config.toml
n_layer = 9
d_model = 96
n_head = 2
n_kv_head = 1
head_dim = 32
d_mlp = 256
vocab_size = 3618
activation = "swiglu"
norm = "rmsnorm"
norm_place = "pre"
norm_eps = 1e-06
positions = "rope"
rope_base = 10000.0
rope_fraction = 1.0
qk_norm = false
attn_scale = 0.177
bias = "none"
tie_embeddings = false
parallel_block = false
init = "normal"
init_std_qkv = 0.051
init_std_o = 0.051
init_std_up = 0.051
init_std_down = 0.051
optimizer = "adamw"
lr = 0.00291
beta1 = 0.9
beta2 = 0.99
weight_decay = 0.0
lr_head = 0.00786
grad_clip = 0.5
warmup_steps = 513
schedule = "wsd"
decay_fraction = 0.932
decay_shape = "sqrt"
final_lr_fraction = 0.0
batch_tokens = 16384
seq_len = 256
doc_mask = true
train_tokens = 157900000
steps = 9638
dataset = "wikipedia_en"
Each number is 128 + 32 x the weight over the matrix's rms, rounded and kept within 0 to 255. Layers, rows and columns count from 0. Numbers have three digits each.

# layer 2 MLP up, 256x96, rms 0.125, rows 229-251, columns 0-95
123103087177108150090161143077161137141104136122152104144038107061120079128069126143144057114116128105180135193130154088133170140136124172070143173164152146119134133147112113192134133127085152100165118137145092095160078154163149137177086112183138125142126147109095074150151168094166116130
169177137100128113127192160131147089081117174101116074081119185090133171139186111111129142127111112074154134103181152146074133161099127129070111107139096156105169107116121139151150106184129143151109110083168141160179137105127162186094109071139123112126106142061150128143127172117151178201
116082191126071083142099145133146123148180159154135109097117166157106108154148124121102120156123147174113167150202130125132135100123101103085128166121130040117096167144106125119149119070112142140122189139086154129098217144091102132075167117139089110101102185107152077112089142090148124154
189171142151144136097143163186134141132127146161163081134110189102173144104136197127088137055129108175119105072091126105185123159113129108186156152109088095180152130181159094130159172115162171109151110162183203170136137114147131135111087146109109155160125181128071187110165095101164116141
088100106164131082091149111095132160170106108164084120137111133201134139167231148125131120160174135112135125144144070132158153165134105098104102103164073151082133151149098149092172182147145078146125121210075153082066101078147140105130176119135105150162083135111137144101081107175166143083
116101061132096139104123094089192060141104107097138110080099099096143109154091136181153162130079214104071101114092157164155080139121161151156148116121115192102119105055124079159146117096043164180080114106114106172103101128164104124137147113132129125105132056113129092143148165089095154185
135097158135129123089082125157065148044160106103178131177155091105116087177179141142136105124167079107128167146146091131117121116189151174089087102125102077125100099115100124131142165148173127135128103154118162133142088131133168158086119162162124122135151139082109120169142085088090146101
140078113117167144154108095149097136145122109165149146104120087169060093072146118087075135130189121169136125152133105166113085164137100157109118112139168101171095079162164145025146112133135136128159202099137102145094092126114099143116138093149171088133187115087123116138164078186130170163
116126116121115135140100082122113123101164088108133127087112097113148088129128087101136102132136139135150181149150141140071122127175133114114092152105066162123128145125124122136094105140108194117135158098155099094148095117086117123120171169109120113104152087095099144128131128123137138090
190100121142167161128179117159091103172135100147098164175066083097113116112099168159082127139158092133139118131134128098104138120116111168191115157110174097170111105162103158131152147120161146170137159089084176095137163102143151140091138072069130136169155180152066102151089157146090144131
030138141172114124105138094131133169135127136140170133143125166165202145114200135130069110155114090088141124121089146108164159105060124137139164110104142169145147124084079135183126078137233148102093116181152074078181102045118145150093135095097121147183150139152097116147139094135164151125
158114114098164172181101078150184092075186054155186149135143161171142083115135140111097087097119082150129116131107136135094112115128142149205079123152138135146054101126129135152105099060159180151115136136079151111164125106131153206149107163062107107137208172090154155187146116150121157120
127141154107194171087075118108124125171093140132117161136163165122145158177137127110139120071122170112122091078138186096179094094089132138131168128124196152140165110084107058133115134172156142109153115088204140173152131114138146149118133089097086165131072175064148127119086117102146178104
138160070164149137125145139199144117198127138186155143125124153167174115090141141113166135100112161137139125164181108134083150227124121107076135171141133120204114153101134154079136138138113130158080103125128166084164129073114147122153134200113087043158143141104111078145126138095094045056
064094117162176113115161093174179110098110150129158162180102136114144139175119077071063098086099124173137065133128120103197115163111129112151139159142135139163163119123098105198170120158073146109165158167132107083132131144104140126188136088136183155134123181130118151082118106123125186113
111155135178093219072102122127149168153103128109143137181155189127107163173104170061164156094105146154153108102091086095115150150148126129140138171161059101086131098133130153099072143148116195151151128171139136055113149120128126096081158138089158141142145098106115195127130118178142156112
106113189163082131177116147185113118117126172096093119172131107131131111093144205151144105146145070139110159076133146125158075090144074108120106114147148121155134068093132089174172132083135169095181188140151143151088118217146134153121120118191145124137158139166099148158174133147169126146
164144110121149090125132144128129138091102119147091186095147128106069106127137163103096114131137120111126086137145138114125120134105167204070111140114134101118120109131137102090140171077111199136115122141082129167117160109156080189192166099162093170217135130128141128098105126115178168164
156112165099140118134131153115143138057108105125119078160170109117145056151167138142144186082141101102181149117131101136108034158191158174116154105156177125097101156093129107123144134103101106098129127136116136156131084070152080151145064151101114152128056156158081151115128115124104104080
133129176161131150151095175123101070093124141073095135108163122088148167164101143143071109108118148142094150076204141091129137102095116106062104169108103180111144120148147119142171108063123108065142097145087081140166101156152122105121026092153104087117050136132137143135106178118109136166
123140095112218095148131129090170136114116139144084163132041135089105128180149073120136150104157152145110133095154195163122104089192110186124116107121174168154104149167206081169186127135107146190095144143141148162132136112102138148192123169147158161131088129161081138075139161105186114144
104108116151117110143162130134128137114119124162157134167144094158147105145128112137120175137129092129137101128038133108122155123146148138120011135176086146079074174162137130102118129106149125127139139171132175136126120056140160184116126199097156145172184094121084122119112151147127150106
160147074184167140179064080129114141098135112167108174167168088123091156165102112116093178121156141161101093138073105153211116142147153126152147134123169102101063139098107157110170086083139099103139190157172148180127152098114092137121085067109108188117143099141143131091135181127132105139
# layer 2 MLP down (transposed), 256x96, rms 0.125, rows 229-251, columns 0-95
128137128107117110187132176144148092055109125091136146150104180134054135093157185138124179103175104130117133152184127087110155143077180116079147117154075167122152126086134116176114097149133118166129113091210106148107140110121109125152138163065121119154099084125075183111128101134085135116
112170073083099129139175138135113098109144182057099088108114155120133082152170100151125104126103114151145128150099121103128063163102148139128120103086146118106060154153117099098126190194170146146099144090166156119149114115095121153160160105147153134151045070133111164107172121105149119178
132156142108161113147031172159107079139100088109148085113164102067108119100110107161206108107147099109131136119142039111142107109152146112129131175068089094125163110133110093127079119112076103122132151162067141076171120187145115125138152135096138134143118096138188138111171124133112159068
147198218128118155164147153169096111131121138095162107104138073119141092129161006170138153097109147130141117161127133076131123115060130127179143130104175157137112141126127080102109113160152149032097085087125107130176151112108183182154132117148094136165117115137127125111112115108146136071
157113145122120103149144141187151130116092176071104141142168145129098118132136107100138171138163130108181090127135119091158083075142093101150151192087164188117125136139142144126107089131143189096137157117188137127222173142172097106087086155098123134071209118124099140152119116049142198174
119134127129107164153114165155096079122071111106076160193138142176090173129082093119170188121118127155178137155133120060099165085189088083067150154168112102157101145195182169105081133169106106082139200158116137129124100111132147153161151137125158149103137111101106171098151148191104124042
120155099123115113100119122072140109098130151167124131152101170171119081170078140142139120128072130130135155130152162129092149186137129091093114139155123147101171115150119147157163124123123205084159167141143108094130150105180171113113102093122161171128165141088142136183066095158132129028
109148147134141141100181118129123161175124151105102157171155145114160100183152071139152169076123087072111132132101119078195067113157085067114098176080125088193144105103094120106077114186168217092089109081140065114109167150154123164154178191131125183164131144149153136116160132099113114142
123125140154111094161102136129141151145158050131153090150153132123144121149080158135174142093172128146118154138133126110070184087133122117138109128097134106156103141093099137075111212159055065151110121174104126098129154155090091103134166141142170172121116122144136153149083123119130123125
156179115083120102110143121122129137117118091079138142073123139145097154094108145096123134124084107147168160140135076087079119072106134134122131118114134125184126135101136090131101189135112076154093104190086126090094076137140178178124120151121148060176113146097083065091153113141152124112
131153106099192067082165123043141178117139111135165173070134121141139082125163187180123180147160100184123147134146156157111104134123142086115166084123145147147144100098182075140064250150166128139131098151143122111153132074166084155060102175112125102193144149160124103169133113138119118100
173146161133138177115249110098097092154093141143125178153116137143150088161110189143142126143083194119110151148119167134116098136128103125148094148095138172128204163136153149133102096089113184146088140169106111129141137119170190105106095053118103170092098212140090129142120100130158197069
119136088164106130112166169108094154122111163160152124165149052147172091197079186134127139102130111084157141179136186111129101083149134123141134158141124203094113135140127160124148058210125116155159066148142132125123159148178132164129119138160042124133172157154101110129094143099162104140
204188109118167146116140061089132166094089102101083118119119140102184154152104073180097152092102145147114127141145137138060167095070113189146109150084098178084138132091129099145141102090138166133160174131170088119086172117126066161135055134093133115125072077126098153089081089091121126093
094062111124195116087103159199164159085200043131105163103138133135120140191149173116191142152124085161121125104115073111154162106114145110139111140155139158109132117141104134118136176099132192107089156100123111091118098178079135098123154143093146102097173125078151109095155117121126090164
196108158132157081102160157081156150155187124104163122112151101147113160098114078144092113155148131133122138137186128111101097078133126154110117143113200146160183142128112124121168111099094122118129129190091144119067059043092142127154090154175201129090117159088096159157154120118113161075
134114144123152120118121076119128142157146159142085158093170150132151088168178179122187090150167126104126123062080095155192162140149099067133119140137092203137129107141153069142133090083160119151156045130124145107156098121113179094154118124138116071124092116160074172099201153106140114174
150082128150155137115158089080122085140108134169134128150154100122136097091109073126121107129095077145179111168122128154137112118106151142164141152112163147098111179072133149139188028105164105131156093096169081074122060140142139126107158202114096135115130101178153137100166153114119141140
126096193126123163140086125166102077125096149166148122133169170100094135156141126086202186131142131116102133156139129077127145106044130070141073142115132091099079126099080099165063061142114151079133134096179117098143136136143073158167126101116142042118119124174116137054139159140133145118
081095116110122099086168103071098112150148088124145093164117105132161123128088030124176135167105104149153149155177128190112114128165088154142131118123138139185095131178132116106157225080163131081097170111060113108113112103104069115127127124156098080141181136116153169153155136153116090154
082162139139091158124140133167131143123171039195132117208143032073092169114121114113099149146055125096074109143169096085096099105103082101113117044112138141144174124167190143089156125135081104155111097136128120153152126091173167100107131152155094126128117096129127173126146116155142075128
126102121159163103084184107104116113120154096129130065097091171139133194113116176175115062130137138183128071163086150157175156136153150101103140119144142105079096118165153129179141121128170196136088094185132173128115147100102142146127155098127107138125163120160117145127114086133155115184
147117154109193152141156105125158134114162093172126129169159080135053160146167139119137099113127166126094190176137083147146114124095164138139139157139111080092137154091109181096119106061155165099135100086152138133082090090129130080127100163099124115178189131083113120118053100092130119114
# layer 2 MLP gate, 256x96, rms 0.137, rows 230-251, columns 0-95
146148180071118115085124150166117182150145111135115104071132109085128115149136125142077057108106153195163186118177083121182136097106096121103096117112132135136102129135089070133105151131150082100114124157125142120057082114110148139145104119078121115115156188086139071090121142043091102116
145135086093149136136106109110111102084076127140169161115129084068149119107142110184128065112099111069148115085099120112099143079167085121137140157129155168154171121135094108120070162156114078179114115144121098119118106172184233120207111139150195185101090127169138124107110080134126173079
112160139170118109108157119158202110158135132165125089124088129110171132101140097093099109109052052164179132096104117116181096110072141163160206166073111131137159142090113133124100230201092075047116119131131119137135158171071149129127146071142144212088116152117130067094110114137141149151
126128106132123157162154117100134175159156067146179099070128139155137132074102137164129023124151085069110109072118178120114151051085157125106138115128165091127087120143065123124116145174130067129113154134102161163103111080116184062105154144191127153150144106140138162109141089132150052109
095149111092127116120082156152154114083110117120062166163138145171117086160149084104156101107128187118152069123120146095099251103122131120155067183152160124098181088121091165097075129115106142109159117099136106080163136148128186068104192108210098125140172181125086128158107101114095124111
105130068118117166145143139139142095165121151166130089108098196077133104176122183115171130141147131087128089134170112145135139154125153096177167140103153160081115134120147125121089113126125141111128078107070123142097128123112164088187126130166107071123134101072158128159107081091122125104
149174166131115138116131179111079159096138135075061186140123184155114116142125130118132137105151187190128133135119156063148125137151137149140112102162111107106113127177108144086074148146117079146131133090160097144144133137126186139153177164166195152151138186158093140147146145120146129142
145154137131109106174133147190133137136088150143204126164199154133100153122112144164097158060127099142111111097138132110142177103148139159134120130134148110138117133148117149097144170145100103131114099126104125147086150204137131041146119080158255123101101196149115097081109126087131110113
100150142128139067137101074127140142124173113115117121111162102127152163142147091111148122125096104116135152145104070096120082109146131131074112097098139170138144101139126064120110104136165095162112081189180194196088118136128127113132160163128124161128103161059125113111154082158166106065
133129104116067197131111065162194145102124077159095104111094167090117080125159137161130097158151104095143096154097179128167167131163144191114155150108098119167105129083096102082131156165145093120144098153087101185167101113134148151170143088114137148124073129174098075123125113145202097139
093165161107118179112137105166107111103162099117082076061174089108150098130170146196147077127131060071100094155180086130134149124139103097148126196144057104150100074124180143104116137166160171097155185107126167198146092111098097157133174106100109102072143147078085113102112049086157093094
160122093099138154109098121145113124144117063146077140085152066116156173169112080110170066053116106143138178051086111058174115135128067168173141175068220096175145122106142093134104148115099163145140139139143148188077122113109091113113100092103195208120116169079097116114182114130101130126
123170144092127106132140128125178164145167119134159091113121168094093122095132163097096153128083069151144166100164104132171135117103081132154134118101132118204169093167177095169127133103102100154140112121132163144153079142125089089194094140116195118085129159123136082154140131076229122081
108115144044113059085105112147114156143076104120116064052151137162112124177177075131152126142186135149148119136088096122121152100150151067121128159144106136163185075084113101097098130102141114193072054114130119133130107124127091098069150188097124143108092094092151093144119084137198115079
140157090091130140209140115211111118092139103135164134119116128116180136113151117135177130123108151118109144121124125093097151151103118089161146168061096126174158152105126135134070122192024189126096151099130160180152167119147125154113167159153090119153127081113096137126156170130149135148
150113071115086132155168166108067135109119120105105122132137101078109113104135135190076064121136070116140118154127083113159200084174185141087121157092151147110103140121159138120099161143128058093166185070136150153158149192138096140124125129078138152080135111187104141150157117122163173196
179087168112096122143083136142144175148130073120148181114206146142112116128099161102104127073075152182127137076133082086122153103118143146131125143103104105180176062122189177119123115164064192099109148175101157147093154129098115124184164129211135151146116211077103132139099077134176135144
158160113088105107129129118131160166109185181103156115154094101078182107092105128154134127125133141124168150122151154158117125044128086103169113215108076105129151183061095137082126141174121133110138125168074136164141071114130168112088051126166088180077190076119077101111141172177115054117
150181129166141092159095163092130143152125109157184158117115112131155091124121120113122114083217132118068090110057105097030136095123129136142146134126120167116103092147097155082166168143107155176153079129144168170154113164170154052125113121140153159135086150088149106139100141128188134126
115167081114139142115152072154164129149129153177110149125104154110117131099117150104058138073156160148102085156090151143101140115140118124101093189079094171137095064123103067148131105129105106164088176097086169153132164148173170074136112209155133049061143131136113042153119123103079150117
116114113126111061139107126200112118148152102171119142137159137134161127142112135077119134101109147143103108147099067097133184149195129134161122175154136095106170163144114117109094116106119197140151143144100173244105097116147190128151167130109142120133134128110093109106084137195137209110
106219151123123109179082141121119154148143139176129142173222108150152084125176125154108122125174192162122130156129154097172125092206171157160085116136081172127110125120102099085146169104164104099167150121096133130133124170127071155109110156115124202127083135097099063146136100125164116163